Weights of a small transformer language model.
Size: width 256, MLP 704 SwiGLU, vocabulary 8192, 13.8M parameters.
Architecture: untied embeddings, capped logits.
Training: a variant of Adam for these matrices, 271M tokens, 4130 steps.
Each number is 128 + 32 x the weight over its row's rms, rounded and kept within 0 to 255. Layers, rows and columns count from 0. The size above them is the row's rms in percent of the matrix's.

# layer 6 MLP up, 704x256, rms 0.0677, rows 439-473, columns 128-191
size [ 98 100  94 102  94 102  99  98 105 102  97  98  93  96  95  97  98 100 103 102  99  97 104 103 111 100  96 101  98 105 101 163 105  97  96]
[[127 140 123 179  88 204 183  74 119  98 151 122 109 172 176 111 113 119 159 140 154 159 132 120  78 110  90 124  88 141 133 122 142 161 130 106 184 154 165 126 117 144 122 152  42 183 185  86 124 108 148  55 196 122 189  77 137 154 167 211 164 126 119 149]
 [ 86 144 115 129 152 137  91 108 110 120 132 132 171 138 106 145 134  45 116 179 102 147 168  86  98 115 140 113 162 106  98  84 144 141 131 117 143 184 121 119 216 142 167 168  87 200 127  65  85 136 184  96 167 145 149 131 141 126 133 151 202 134 162 106]
 [ 93 126 121 109 134 162 105 156 120 123  93 191 122 155 141 150  93 157 134 141 144 163 134 148 105 140 159 147 128 150 106 146 162 161  90 137 136 128  81 164  94 148 146 114 102  47 101 151 123  95 127  95  92  95 159 159 233 135 186 146 176 131 138 130]
 [ 99 139 103  88 113 116 149  91  67 146 164  93  73 125 148  86 111 187 146 134 151 119 158  89 106 165  89 121 132 109 139 137 134  87 186 106 186  94 180 105 162 143 112 141 183 110 124 163 112 136 138 159 113 111 143 113 255 151  99 132 101 123 158  88]
 [188 155 108 110  93 129 115  96 110 150 125 132 146 146 122  99 162 164 142 144 130 125 177 162 114 104 149 116 107 143 101 119 112 103  89 187 134 100 101 112 109 125 118 156 151 181  92 141 115  67  41 149 157 163 164 133 115 127  48 134 139 188 105 133]
 [153  76 121  84 158 176 134 184 163 122 108  89  98 116 141 151 118  54  91 120 134  77  96 117 163 145 144  94 168 164 104 111 135 137 118  64 128 101 172 121 101 117 126 124 148  76 151 133 134 174 139 159 153 159 157  92 101 134 137 162 163 130 136 167]
 [ 71 118 148 118 131 109 139 103 197 139 123 179 135 170  89 125 137 163 152 108 104 182 149  90 119 106  96 135  76 187 135 136 175  43 108  80 106 128  63 139 115 160 115 155 155 160 139 179  94 104 198 128 142 119 136 180 112 123 156 184  64 169  77 150]
 [169 139 163  76 148 128 158 158 108 200 144  77 159  98 133 135 108 137 122 139 165 131 152 194 121 113  52  67 109  82 200 121 144 128 143  98 188 114 125 161 110 102 144 127 138 119 134 107 187 127  99 122 135  88 121 110 132 206 150  92 106 123 134  77]
 [142 152  77  60 155  85 126 173 170 125 181 159 146 163 125 135  99 157 123 100 129 112  79 141 157  88  64  87 107 175 123  59 144 151 137 155 125 116 142 162 150 147 156 116  96  57 133 126 166 128 156 134  84 109  89 123  82 128 137  66 146 119 137 138]
 [ 92 102 152 124  97 109 174 189 123 158 190 131 151 126 168 131  97 121 156 183 113 139  76 124 138  91  72 140 143 203 136  87 138 147 136 130 112  59 118 138 124 120  97  72 127 116 129 116 131  90 109 136 178 114 181 139 121 144 142 117 110 167 147 143]
 [105 115 120  97 125 104  79 111  75 158 150 124 136 191 174 118 128 151 116 125 116 112  94  98 112 139 136 114  94 166 100  85 143 114 155  44 142 102 152  75 121 106 117 114 112 150 132 141 175 171 142 166 137 108  49 172 198 150  62 121 148 121 122 178]
 [163 185 121  61 123 108  87 138 134  65 150 161  83 101 174 150 119 126  90 201 115  70  93 160 151 131 169  90 185 138 154  63 139 127 168 152 161 134 194 129 140 137 142 178 140 160  84 115 108  92 127 116 121  85 161 144  90 128 152 140 148 138  87 143]
 [163  52  96 115 139  69 168 148 159 163 121  99  85 135 145 148 169 126 106 141 187 170 197 131 167  90 109 133 148 123 161 140 112 146 167 103 126  78  87 176 108 144 183  90 162 138 123  82 160 114 171  98  79 104  77  48 111 188 192 145 119 121 172 159]
 [130 135  52 100 162 152 161  85 142 112  83 180 105  71 119 140 125  52  91 103 128 139 151 100  96 134 150 152 153 151 124 150  90 164  81 143  91  70 227  87 135 129 144 140 181 136 165 181  88 163 136 114 143 111 130 177 147 111 158 172 180 132 150 141]
 [ 77 167 133 110 154 157 119 130 143 128 116 166 147  97 121  83 109 143 128 100 161 146 123 129 185 143 115 100 146 119 104 113 146  44 139 132 173 125 108  82  89  81 131 114  91  72 156 170 158 120 119 127  91 145 144  69 110 109 154 128 125 165 141 161]
 [141 153 139 139 106 158 111  72 154  85 105  99 119 100 160 124 147 142 137 104  60 123 127 124  81 133 122 150 117  80  78 119 168 101 137 163 133 103 101 107 176 115 117 169 100 116 145 163 163 157 147 134 162  44 134  31 157 125 132 111 140  83 150 142]
 [105 135 150  83  71 159 173 105  87 119 133 140 138 128 130 109 167 154  72 128 141 131 148 178  86 174  86 123  87 160 101 106 144 159  70  90 131 137 150  76 119 170 117  97 146 129  84 164 102 122 108 100 122 145 149 147  96 124 154 121 167  87 105 143]
 [149 122 130 217 112 131  90 104  97 119 200  79 114 240 138 131 186 149 113 149 156 127  89 106 140  85 135 129 124 182 111 128 171 109 175 156 115 117 109 111 131 168 143 189 151 135 120 156 142  93 144  67 117 138 109 217 190 100  88 102 126 142 179  66]
 [144 158  95  97 138 144 116  81 147  80 183 121 118 107 100 123 106 194 160 135  79 125 100 111  49 145 155 156  89 163 164 143 135 101  75 108 137  89 108  90 231 142 166 146 111 128 105 157  82 152  91 171 179 153  93 176 189 137 111 125 133 191 173 104]
 [125 122 188 154 127 142 109  58 140 185  73 104  76 139 104  43 136 112 122  60  84 112 120  95 105 134  92 174  93 102 119  97  86 133 176 160 175 170 166 126 107 113 141 123 193  88 102 112 154 135 169 122 183 126 134 130 156 110 131  61 158 181  85 135]
 [103 137 168 167  92 138  77 127 192 113 110 145 142 118 130 142 144 137  96 120 144 238 121 105 164 199 160 129 156 163 124 120  97 150 212 174 143 113 129 144  75 148 116 177 141 116 131  80 151 125 148 153 101  98 169 112 129 119  91 150 121 116  92 175]
 [149 143 170 101 153  94 133 174 136 130 130  91 149 134 133 151 132 150 125 115 205 148 129  83  64 136 138  80  96 129 149 216 147 114 159 144 152 173 162 194 106 122 133 218 136 151  97 129 205 156 134 123 136 107 124 110  72 138 113 113 136  94 140 105]
 [111 173 169  61 120 139 106 172  67 163 116 122  75 140  93 112  93  97 144 115 137  83 167 127 142 109 115 106 141  78 149 100 112 149  98 162 189 114 168 142 175  95 113 107  87 108 144 176 143 172 140  84 138 162 108 106  68 174  92  72 159 158  98  71]
 [101 125 122 104  71 132 107 140 141 131 119 108 153  93 180 159  66  68 125 142  93  63 108 148  85 145 127 150  89 168 126 163 125 106 114 109 114 139 156 102 157 143 111  82 127 168  99 126 134  86 131 167  52 136  70  89 135 152 110 139 155 109 156 168]
 [111 114 117  83 176 170 155 182 138 109 118 145 111  87 124 126 160 109 147 105 119  68 105 129 137 117 102 164 189 105 117 115 116 108 120  73 166 138 162 108 154 221  77 118 113  96 141 120 137  92 116 115 115 109 177 159 151 123 165 118  97 168 103 132]
 [151 168 130 136 112 193 104 133 112 128 129 138 162 137 170 107 100  87 166 124 146 128  66 115  96 151 142 178 185 197  82 152 128 115  73 102 128 115 125 109 102 116 181 173 173 124 113  85 142  92 101 107 107 116 129 148 143 120 108 166 117 107  85 104]
 [163 148  99 122 140 112  98 198 101 158 131 154  85 166 178 137 108 109 159 102 133 110 126  55  81 130 143 162 180 141 122 129 161  99  85 140 150 109 184  46 105  96  62 115 104 124  96 150 150 148 100  91 139 153  91  92 129 101 157  84  92 114  65 135]
 [118 135  90  65  59 136 127 133 117  90 109 153  91  99 179  89 133 156  96 154  68 147  96 153 146 130 159 167  86 155 143  96 164  63 138  89 120 133 133 147 133 152 157 149 170 209 132 104 105 129 107 129 139 127 112 139  98 142 148 129 103 126 131 116]
 [135 134 174 168  92 122 132 101 158 101 125  99 148 132 157 134 102 132 171 168  90 122 151 162 106 132 133 157  75 130 126 149 104 152  80 144 153 173 122 134 163 153 111 130 160  84 140  80 134 135 145  71 105 165 126 140 110 125 109 140  34 113 132 153]
 [145  89  69  77 127 133 133 135  86 104 150 105 104 135 139 163 128 159 117 117  49  92 115 171  99  46 131 124 120 124 106 139 164  58 100  75 117 110  26  71 160  75  97  76 105 134  68 116  78 134 109 163 114 117 151 144 136 128 127  87 104 127 112 165]
 [ 98  93  90 146 133 152  85 140 146 120 109 137 122 183 107 161  91 136 127 133 101 146 128 130 148 101 112 127 159 210 102 152 154 118 142 108  70 146  80 137  90  79 126 142 120 152 122 122 101 127 179  92 118 106 156 113 180 123 104 136 126 105 161 122]
 [137 113  65 132 127 104 139  97 114 131 128 116 130 134 129 170 117 172 139 153 135 144  67  80 119  93 156 149  84 108 169 161 136 200 106 124 132 189 151 175  91 121 108  90 109 104 110 161 112 194 186 189 179 124 107 118  91 103 112  93 161 122 111  71]
 [144 119 169 146 139 140 119 106  93 160 122  82 113 142 140 156 179 145 105 117 182 125  95 136 140 159 147 139  83 147  87 144 109 160 117 112 153 129 131 160 136  82 135 107 109 133 118 169  85 115 153 138 185 158 151  72 141 117 146  96 145 126  99 109]
 [125 101 101 171 154 136 139  93 110 192 157 110 106 147  88  87 163  93 189  90 153 175  95 146 124 133 127 122 139  86 134  85 139 107 124 107 121 190 116 118 125 121 137  91 126  46 165 107  66 138 152 125 119 138 121 134 113 109 138 131 129 225 142 105]
 [122 115 155  93 149 145 165 130 172 128 123 162 107 125 153 172 108 146 162 139 107 159 157 112 181 148 122 138 182 105 110  99  89 107  95  70 142  94 183 104 137  94 119 142 133 148 130  77 136 127 114  82  79 133 143 154 162 149 129  99 135 113 168 161]]
# layer 6 MLP down (transposed), 704x256, rms 0.0668, rows 439-473, columns 128-191
size [ 98 101  95 104  94 102 100  96 109 101  96  96  95  98  98 100 102 101 104  97  99  94  95 104 101 100  94 100  99 104 101 135 103  97  97]
[[ 57 128 140 131  89  87 129  40 165 132 121 195 157  94 150 118 132 108 143 136 125 128 162 107  74 213  68 143 163  85 104  97 164  86 130 123  69 120  99 125 112 135 164 112 120 153 160 121 113 124 139 114 161 124 128 183 102 140 134 118 121 111 155 222]
 [181  91 157 187  71 134 131 107 138 142  72 144 169 112  63 119 143 106  86  87 144 132 146  90 122 168 152  88 101 104 100 145 127  95 104  70 160 168 146 155 115 164 153 122  87 177 132 110 123  86 102 115 120  96 132 141 149 105  94 104 139 129 128 129]
 [149 133 107  93 125  74 182 162 123 109 125 129 178 127 191  89 132  55 106 141 128 144  92 138 146 102 133 109 112 186 146 122 139 157 137 125 136 136  84 132  88 178 106 184 151 109 144  51 183 134 123 134 161 127 113 163 162  45 151 183 109 140 152 130]
 [109 117 105 148  95 125 137  93 116 126 104  70  41 100 121 145 139 133 126 120 138 155 132  91 130 155 120 120 152 150 136 156 130 119 140 135 156 117 122 137 130 106 154 170 165 144  69 154 116 175 138 166  75  82 129 156 165 130 147 110  85 166 200 122]
 [ 70 140 141 170 131 123 127 107 113 132 135 122 134 156 140 145 105 126 134 182 171 106 163 100 116 162 112 140  71 140 115 101 109 133 108 122  91 116 104 146 185 131  79 132  74 129 146 126 104 125  69 132 111 126 173 140 187 183  89  89 150 148 142 109]
 [133 128 104 126 148  94 110 121 105  89  77 110 120 133 120 113 145 130 151 159 128 151 147 136  90 140 163  80 140 186 173 141  83 128 110  96 151 147 106 145 176 117 146 168 154  99 117  96 110  44 103 109 133 144 130 137 155 169  86  62  78 115 165 136]
 [ 87 179 117 173 115 128 120 142  34 127  96 107 123 153 177 153  88 107 112 149 147  44 116 148 180  87 155 158 128 134 149 148  91 111  93 138 130 148 120 180 160 138  74  81  71 125 157 136 113 129 125 115 145 146 152 141 129  96 105 116 118 145 100 149]
 [122 146 133 129 127  96 183 164 179 118 100  99 107 133 154 150 123  41  86 100 151 148 155 158 106 166 123 127 176 134 151  67 146 110 131 121  98  60 141 126 147 136 108  84 161  67 186  27 128 111 133 181  93 163 196 122 191 123 149 181 110 122 134 134]
 [141 109 172 160 166 124 131 106 132 105 135 150 110 111  58 158  91  81 155 110 163 156 144 144 104 137 167 179 104 149 140 120 118 103  64 109 112 100 119 105  70 128 135 144 102 151 141 133  84 157 124 114  94  83 171  97 146  95 154  98  85  83 106 224]
 [104 147 104 168  89 129 151 113 108 117 111 160  87  86 115  92 122 152  71 123 130 116 169 110 144 169 172 194  81 116 156 163  71 165 119 116 191 115  96 106 111  96 149 157 130 175 119 103 141 170 153  82 117 108 125 108 124  95 151 112  89 163  92 104]
 [116 153 104 171 131 126  79 165  75  99  78 102  97 115 151 151 134  80  92 155 180  93 119 130 116 116 105 118 138 115 181 138  68 129 138 165 127 152 113 124 124 107  89 104 109 104 107 159 127 150  69 122 147  89  91 130 137 105 193  62 127 142 135 181]
 [146 123 133 136  11 166 112 106 105 108 155  75 107 161 175 121 109 166 192 142  93 140 149 154 106 148 157 129 101 151  87 171  61 124 125 170 159 162 118 137 123  92 104 155 212 116 101 221 133 142 130 180 155  61 146 114  95  73 163 113 127 137 149 103]
 [117 103 144  99 107 108 133  88 147 126 134 130 105 169 134  99 190  84 159  38 146 159 148  90  76  85  79 130  73 119 173 100 191 109 139 168 133 134 100 135 131 109 147 111  78 100 148  93 149 149 101 137 169 113 117 107  73 107 125  63 144 104 106 122]
 [167 129 183  93 120  75 152 158 147 120 105 133 122 109 135 126 104  86 125 164 136  85  73 125  74  98 144  85 149 109 167 132 136 133 118 130 141  93 133 144 127  89 141  96 134 166  95  99 130  37 154 102 110  90 141 162 121  95 136 207 150 179 144  97]
 [127  93 147 174 139  82 211 181 124 149 140 133  94 173 120 111 166 137 105 128 183 151 130 174  90 155 171 137 146 131 162 107 110 147 125 117 145 138 110 163 126 137 128  84  98 103 131  81 113 155 122 128  99 161  74 143 127 179 106 145 102 131 136 158]
 [143 144 112 130 106 115 147 121 101 153 158 121 157 119 167 109 169 138  91  75  94  99 119  83 191 119 167 137 157 146 162 116 134 121  72 166  51 106 137  77 175 139 128  92 129 103 143 103 165 127 163 134 104 137 145 153  67  88 135 112 121  67  30 123]
 [ 99 151 147  88 110 167 118 154  89 135 168  70 107 128 105  95 133  79 178 165 152 158 113 133  94  87 143 102 158  85 119  71 118 214  97  81 127 118 137 178 102 107 181 136 131 164 158 105 117 128 127 114 132 180 139 116 155 216 119 144 194 135 100 102]
 [127 116 127 117 106  68  56  87  90 135  61 108  70 141 134  91 105 179 110 172 140 128 150 136 144 104 125 141  97 110 147  76 141 103 138 159 119 148 112  66 129 108 148 121 122 148 142 115  80  90 116 150 187 101 136  89 118 193 123 111  97 182 117 159]
 [119 109 136 137 141 141 101 142 100 184  80 149  96 136 190 120 140 169 148 136 120  88 108 194 155 145 132 139 146 125  88 134 102 145 139 170 101 102 113 150 103  70 100 154 112 114 110 112 124 118 100 133 121  81  59  94 134 198  97 132 123 137  99 137]
 [124 126 146 116 160 176  65 127 105 162 179  93 117  94 209 108 144  97 119 162 153 137 168 158  93 131 110 135 171 144  60  73 116 133  96 136  88 183  92  97 170 109 115 126 130 101  78 108 129 100 103 137  68 120 165 164  86 148 108 135 103 119 173 104]
 [ 83  76 145 132 158 113 115 138 179 129 156 144 143 152 110 171 126 123 124  74  93 166 157 103 126 142 116 141 118 124  82 140 127 122 215 153  94 141 109 111  99  96 140 147 104  96 143  72 116 179 137 136 123  80 138  69 171  59 127 119 109 143 117 111]
 [188  80  61  95 120 170 131 108 174 149 113 128 162 134 187  83 146 148 135  93 132 110 114 163 150  85 149 108 131  64 134 164  71  83 153 126 156 128 147 195  96  98  87  24 113 114 153 118 123 177  87 169 137 125 134  76  62 163 117 130 137 132 108 143]
 [170 122 174  92 114 132 171 139 117 190  75 112  82 153 168 117 127 102 119 129  92 138  70 159 199 154 126 148 109 145 105 135 147 121  76 181 141 137 100 114 130  86 157  67 113 117 122 128 101  69 173 146 144 106  76 151 159 100 152 126 130 104 172 135]
 [185  99 123 161 185  92  89 107  88 126 131 100 122 149 110 140 106 161 141 140 206  87 108  82 219 129 120 140 107 136  96 101 122 138  83  98 131 149  75 184 148  93 165 103 125 146  76 169 152 155 102  97  92 122 139 139  89  95 107 101 101 194  95 120]
 [169 174 183 152 114  97 106 125 134  91 105 132 130  97  90 151 147 159 151 139  77 130 107 156 144  99 115 124 151 128 160 105  90 118  79 144 122 137 105 114 172 161 109 186 147  92  67 171  82 100 110  82  96 140  96 157 190  94 121  89 103 166 145 104]
 [110  89 139 114 117  71 155  99 118  96 144  83 145 148 116 120 148 132 114 112  98  68 129 130 159 142 114 115   8 110 154 132 108 121 159  57 115 169 167  57 106 137  96  81 129  67 146 183 146 112 101  91 101 101 160 109 111 112  79 109 141 115  93 132]
 [113 156 122 106 102 180 121 116 109 154 123  76 132 153 132 145 133 100 146  82 106 180 133  82  78 156  93 110 120 174 138 121 123 144 191  76 107 122  99 123 166 134 186 122 128 103 145  93 112  77  94 115  99 130  78  93  63 104 127  88 149  88  92 122]
 [160 131 192 147 114 131 104 134 113 100 153 149 158 109 150 131  85 138  98 116  84 122 133 158  87 100  78 148 100 106 165 161 135 106  91 152 163 174 132 151 186  89 105 124 159 128 112 199 138 148  78 142 164 143 149 103 137 141 108 151  95 131  74 115]
 [129 146 154 114 165  93 119 130 123 114 148  56 144  58 122 120  65 118 105 139 122 126  95 152 104  84  75 125 126 103 130 128 142 124 138 177 135 138 147 156 135  86 118 135 127 122 168 153 140 138 116 132 152 117 132 148 139  92 120 133 169 166 149  94]
 [141  88 155 116  97 163 151 115 108 141 168 170 138 113 160 195 180 151  68  97 129  95 158 143 114 127 116  76 177  56  89 142 131 156 160 124 134 157 161 152 141  92 153 125 143  55  95 197 150 100  78 178 107  72 117 102  43 119 162  85 158 106 150 110]
 [105  88 155 130 126 184 106 153 113 159 136 151 127 137 212  74 129 114 119 115 104 178 112 192 138 127  88 132 153 154 135 148 125  95 134 185 106 162 125 124  92 135 111 129 179 138 141 136 124 116  85 104 141 128 115 115 105 171 103 141 203 109 123 160]
 [136  84  71 105 158 193 103 117 141 111 121 108 125 116 156 144  86 101 154 159 175 111 133  58 131 138 116 160 110  69 169 125 128 137 138  95 142 176 160 170 105 149  92  76  98  82 159  95 124 166 160 195 137 110  77  78  87 141  90 115 161 124 128 121]
 [118  74 150  87 148  92 109 120 188 131  77 111 109 132 124 156 162  93  83 143  97  64 169  77  65 143  80 148 133 135 129 134 129 145 154  72 143 131  97 137 171 173 149 161  97  65 141 106 125 113 130 125 144  85  91 135 118 109 134 149  91 126 110 134]
 [134 119 127  83  92 147 109 172 145 104 100 105 145  88 114 124  94 123 135 139 101 148 181 151 193 142  93 164 126 134  98 146 108  78 176 161 109 159 160 134 122 135 153 104 132 131 144 206 160 178  91 149 126 177 106 126  91  95 119 126 133 163 171 114]
 [ 84 152  98 110 172 143 195 110 156 126 103 112 150 118 150 174 124 137 105  80 110 128  85  95 156 161  88 144 186 107  96 111 111 155 179 138  49  84 111 134 152  96 101 156  79 148 136 133 173 123 102 109 111 178 128 135 152 124 192 162  93 127 113 129]]
# layer 6 MLP gate, 704x256, rms 0.0724, rows 440-474, columns 128-191
size [102  92 102  97 102  97  96 116 100  96  95  98  90  95  96 105 100 104 114  97  99  99 107 113 103  96  98 100 108 101 159 102 102  99  95]
[[105 109 139 162 132 169 100 149 115 152  59 192 129 146 147 118  99 109 147 139  83  73 171 147 117 102 156 153 201 144 136 112 141 142 151 153 165 146 127 170 101 140 117  71 128  96  84  89 110 111  95 121 102 171  90 141 171 156 108  84 131 128 117 181]
 [129 119 168 106  99 166 100 177 144 149 174  89 196 134  79 106 139 183 111 140 110  85 152 134 131  95 131  79 137  84 162  74  66 145 133 139 158 160 182 165 146 140 138 105  91 142 135 124 150  93 142 113 147 137 144 123 129 119 153 123 178 144 132 120]
 [135 146 182 210 125  78 146 137 151 186 102 163 135 106 141 104 120 130 121 167 107 199 132 120 136 133 121  93 135 149 173 133  84  86 121 121 106 121 188 149  94 138 111  93 139 146 138 196 181  88 150 103  90 124  89 147 111 136 140 173 171  77  87 135]
 [138 152 171 124  78 141  88 147 140 137 129 150 219 125  91 142 106 141 173 138 165 121 160 153 122 162 117 115 111 130 109 189 130  75 189 101 161 102  67 139 193 118 122 128  82 108 128 104 176 110  97 115 161 147 103  75 125 116 155 142 113 128 168 157]
 [112 180 164 131 102 143 176  86 140 180 151 120 120  50 168 164 126 151 161  80 129 121 117 111  79 100  57 101 121 148 152 144 116 132 117 137 120  97  91 145 109 103 109  86 117 111 149  98 167  69 161 130 113 118 112 131 128 113 149  97 145 148  78 132]
 [ 86  95 162 108 127 164 131 181 142  97 137 129 137 150 106 123 100 119 120 105 123 193  87 151 184 104  64 115  75 102 193 115 106 152 144 149 130  76 137 120 114 122 162  93 120  90 112 125 142 151 208 130 124 106  94  48 118 154 134 154 117 149 101 139]
 [ 70 122  88 161 142 137 118 108 149 123 185 150 128 126 169 227 129 139 125  72  73  61 143  76  97 138 108 125 110 165 130 135 172  88 141 115 120 129  79 163 130  90 129 124 169  32 132 112 130 185 103 114 157 118 117 120 111  99 210 125 148 100 116 126]
 [ 78 129 112 138 127 134 158  84 116 109 109  93  88 105  96 175 182 146 102 129  62 112 119 164 118 174 142 169 162 150 134 139 126  71 163 122 151 133 115 149 143 172 107 124 189 134 163 144 128 106 162 113 110 170 171 155  95 128 142  96 118 118 157  78]
 [ 27  93  93 119  88 104 157 127 114 115 198 103 119 133 132 110 107 164 141 124  87 134 142  66 102 128 150 130 167 153 163  74  89  89  99 132 147 136  91 108 143 151 120 111 199 103 142  83  81 114 105 154 123 121 148 148 108 147 170 142 115 118 114 121]
 [163 123  57 150 138 101 159 151 104 135 141 130 110 125 128 122  85 127 166 108 119 177 114 156 120 164 167 126 122  75  69 135 121 145 123 100 124 145  83 101 135 144  69 132  96  92  86 125 127 160 100 139 145 111 132 128  68 122 131  95  73 110 185 128]
 [108 183  97 123 136 145 129 118 104 132 163 115  35 105 145 163 123 118  90 125  94 107 138 175 170 105 118 119 136 120 155 118  60 167  75 126 103 125 114 195 138 120  73  82 151 140 137 118 143 168 148  96 120 131 121 119  82 118 164 151 132  71 100 161]
 [112 169 132  87 127 134 146 103 120 135 176 159 133 197 111 140 147 110 143 124  89 157 151 119  91 151 104 106 121  75 147 126  93 106  65 128  94 147 218 190 161 133 118 100 116 101 161 144 123 106  99 129 176 172 168 180 148 114 134 158 141 131 104 116]
 [124  91 138 136 107 160  97 115 129 161 114 164 197 143 128  96 158 180 141  69 181 129 125  84 121 102  61 112 108 127 139 113  30 106 166 130 137 143 146  85 139 110 159 135  76 127 203  97 136  94 141 105 151 153 109 131  97  98 113 138 141 125 161 152]
 [134 140 127 127 112  93 129 186 101 157 129  82 140 103 133 126 175 141 103 150 150 153 169 144  77  96  69 120 151 140 125  93  62 168 149 123  75  73 143 134 120 119  78 134 103 129  96 124 115 184 115 173 151 178 122 106 134 151 145 115  83 155  95 139]
 [150 162 143 116 100 153 107 161 100 131 134 122 191 153 147 124  85  89 122 139 150  62 142 151 172 126 124 156  84 154  98  93 102 131 157 135 113 115  98 139 138 132 129  45 165 137 175  91 114 136 154 142 123 121  82  80  91 130 201 110 140  67  75  74]
 [126 163  75  97  95 113 160 144 176  96 133 141 129 132 154 192 161  78  88 118 101 104 128 101  96 185 126 135 142 107 120 148 167 129 127 105 135  86  77 170  55  80 167  94 163  96 131  77 132  93 109 178 148 167 116 141 129 174 167 145  92 109 135 128]
 [183 102 170 133 111  91 117 112 115 199  89  96 123 134 163 130 145 143 159  66  92  87 140 164 128 130 185 105 115 118  94 122 105 153 186 102 157 115 143 123 100 131  89 120 156  83  96  90 151 117 131 106 109 143 175 124  96 207 162 151 139 150  96 177]
 [134 138 120 156 134  79 158 106 137 101 141 138 115 126 101 170 190 111  93 149  86 154 120  87 152 165 139 171 114  93 137 118 151 101 161  87 166  93 118 151  90 126 111 123 161 204 166 154 106 140 115 100 177 147 141 189 161  90 166  81 106 141 136 134]
 [159 149  64 161 115 107 149 106 134 132  80 135 130  94 119 188 179 104 146  95  91 131 149 131 114  81 188 182 186 103 186  96  84 130 160 117 149 123  80 104 115  74 127  82 149  98 132 175 123 139 147 174 102 168  76 151  97 141 102 161  93 173 119 118]
 [142 109 128 114  69 121 133 115 163 162  84 138 164 160  78  68 139 147  95  64 152 186 145  39 150 144  89 129 131 122 124 151 177 105 157  93 109 133 174 136  32  99 114  88 139 133 126 119 175 172 117 121 101 135 147 160 114 112  49 120  94 167 153 135]
 [115 111  95  99 178 118  94 105 135 174 151 117 159 132 104  97 147 109 168 133 117 173 143 165 138 104 139 160 119 118  99 107 120  95 126 103 175 119 120 114  75 109 116  28  69 102 118 169 190 123 164 104 141 173 118  73  81 114 115 113 123 178 100 111]
 [141 140 135 158  97 166 118 124 125 135  74 103 106 119 132 130 138 163 144  83  56 105 147 116 185 206 136  75 149  80 178 131  76 140 129 175 143 145 129 120 128 106  88  79 104 115 102 123  96 119 170 121 124 160 113 106 141 155 109 140 183  78 124 114]
 [153  89 131 131 133 170 154 146 108 105 127 133 107 119 159  92 148 107 154 156 135 164 125 119 156 114 148 139 116 156 177 123 123 129  86  96 125 129 118 102 111 135 123 103 156  93 172 101 145  81 140 135 147 114  91 141 168 150 104  83 109 182 175  54]
 [105  73  96  84 112 131 125 174 128 160 174 156 135 123 152 129 119  97  75 114 129 118 108  88 101 135  71 104 121  80 138 148 114 154 141 136 176 129 139 163 198 131 122 106  40  89 175  80 183 104 105 151 122  79 118  74 158 155 188  99 163  77 137  75]
 [117  66 131 147 117  68 135  91 145 129  98 148 121 155 139 129 171 110 130 105 119 101 135 161  94 142 134 201 123 136  98  80 127 117 151 131 122 121  75 110 127 202 145 104  96 116 147 114 103 121 183  91 189 131 113 137 126 127 168  79 138 103 143 163]
 [144  94 182 151 103 105 122 100 143 115 154 124 112 133 179 102 120 120  99 155 155 147 185 103  91 121 156  95 145  91 114 142 100  59 106 138  60 104 135 135 179 113 202  91  90 142 112 143 165 116 100 142 133  70 177 124 108 126 111 113 127  94 149 103]
 [114 120 119 121 150 168  91 170 105 141 128  76 111 125 175 152 109 146 160 148 128 110 134 131 104 126 143  95  91 161 154 143 118 106  99 118 145 155 128 131 129  75 136 128 113 121 126 156 134 102 111 176 185 151  48 110 116 137 133  97 194  84 141 148]
 [119  82 116 119 129 168 129 121 128 144 121  71  98 208 161 117 140  64  76 121 167 119 116 135 164  54 150  71 131  91 192 147  78  79 102 134 136  65 127 149 190 137 176 103 117 137 164 130 107 197  83 113 155 106  78  68  97 105 113 144 160 103 143  78]
 [121 194 126 140  70  94  87 150 138 132 107 143 137 151 109 148 177 102  87 121 146  83 140 105  87 160 155 110 135 108 168 129  78 137 149 145 165 153  94 131 116 141 147 112 106 170 144 134 111 111 101 126 164 100 163  60  91 143 147 147 142 161 151 143]
 [124 131 116 170  66 134 114 128 169 138  87 127 146 138 155 140 159 128 122  92 102 151 165 105 116 125  88 153 138 114 125  78 112 100 136  70  99 164 119 150  80  94  91 120 156 101 155  97 174  84 151 112 172 176 174 146 159 153 109  98 111 146 145 188]
 [ 81  65  57 110 119 146  95  98 136  95  98 103 157 138 188 101 154  95 149 124 159 152 127  66 126 129 146 182  89  61 139 157 124 128 141  74 121 140 121 161 112 133 130  86  79 142 133 116 180 168 163 179 134 124  91  91  83 144 100 113 151 134 111 117]
 [134 116 107 144 160 170 158 136 136 149  92 127 117 148 128 102 143  88 110 146 163  67 149 126 110 140  86  96 179 104 174  96 168 144  91  82 115  83  73 152 102 134 111  47 156 167 147 110 148 221  94 175  83  99 135 127 138 159 111  81 147 144 107 146]
 [ 93 126  69 140 180 124 140 153 207 178 159 129 142 144  99 114 118  84 129  78 176 149 106  88 131 156  79 120  53 130 172 135 154  85 125 148  92 131 129 137 159 105  91  42 107 145  94 132 138  52  98 112 123 130 158 134 148  93 107 157 146 134 154 103]
 [100 150 108 186 114  97 106 138 154 129 125 103 170 108 142 174  94  89 131 120  96  61 152 110  77 169 120 101 105 104 139 136 184 118 128 144 158 124 109 122 103 105  78  71  76 133  87  94 143 118 114 137 124  77 108 113 134 148  82 142 144 166 158 122]
 [120  88 130 117 127 109 118 143 203 155  82 110 134  90 170 114  95 158 100 106  98 114 113 158 112  65 117 137 110 140 114  98 191 134 135  49 127 177 134 151 220  77 163 107  88  93  80 102 137  48 116 154  99 106 134  85 119 154 107 125 214 140  70 126]]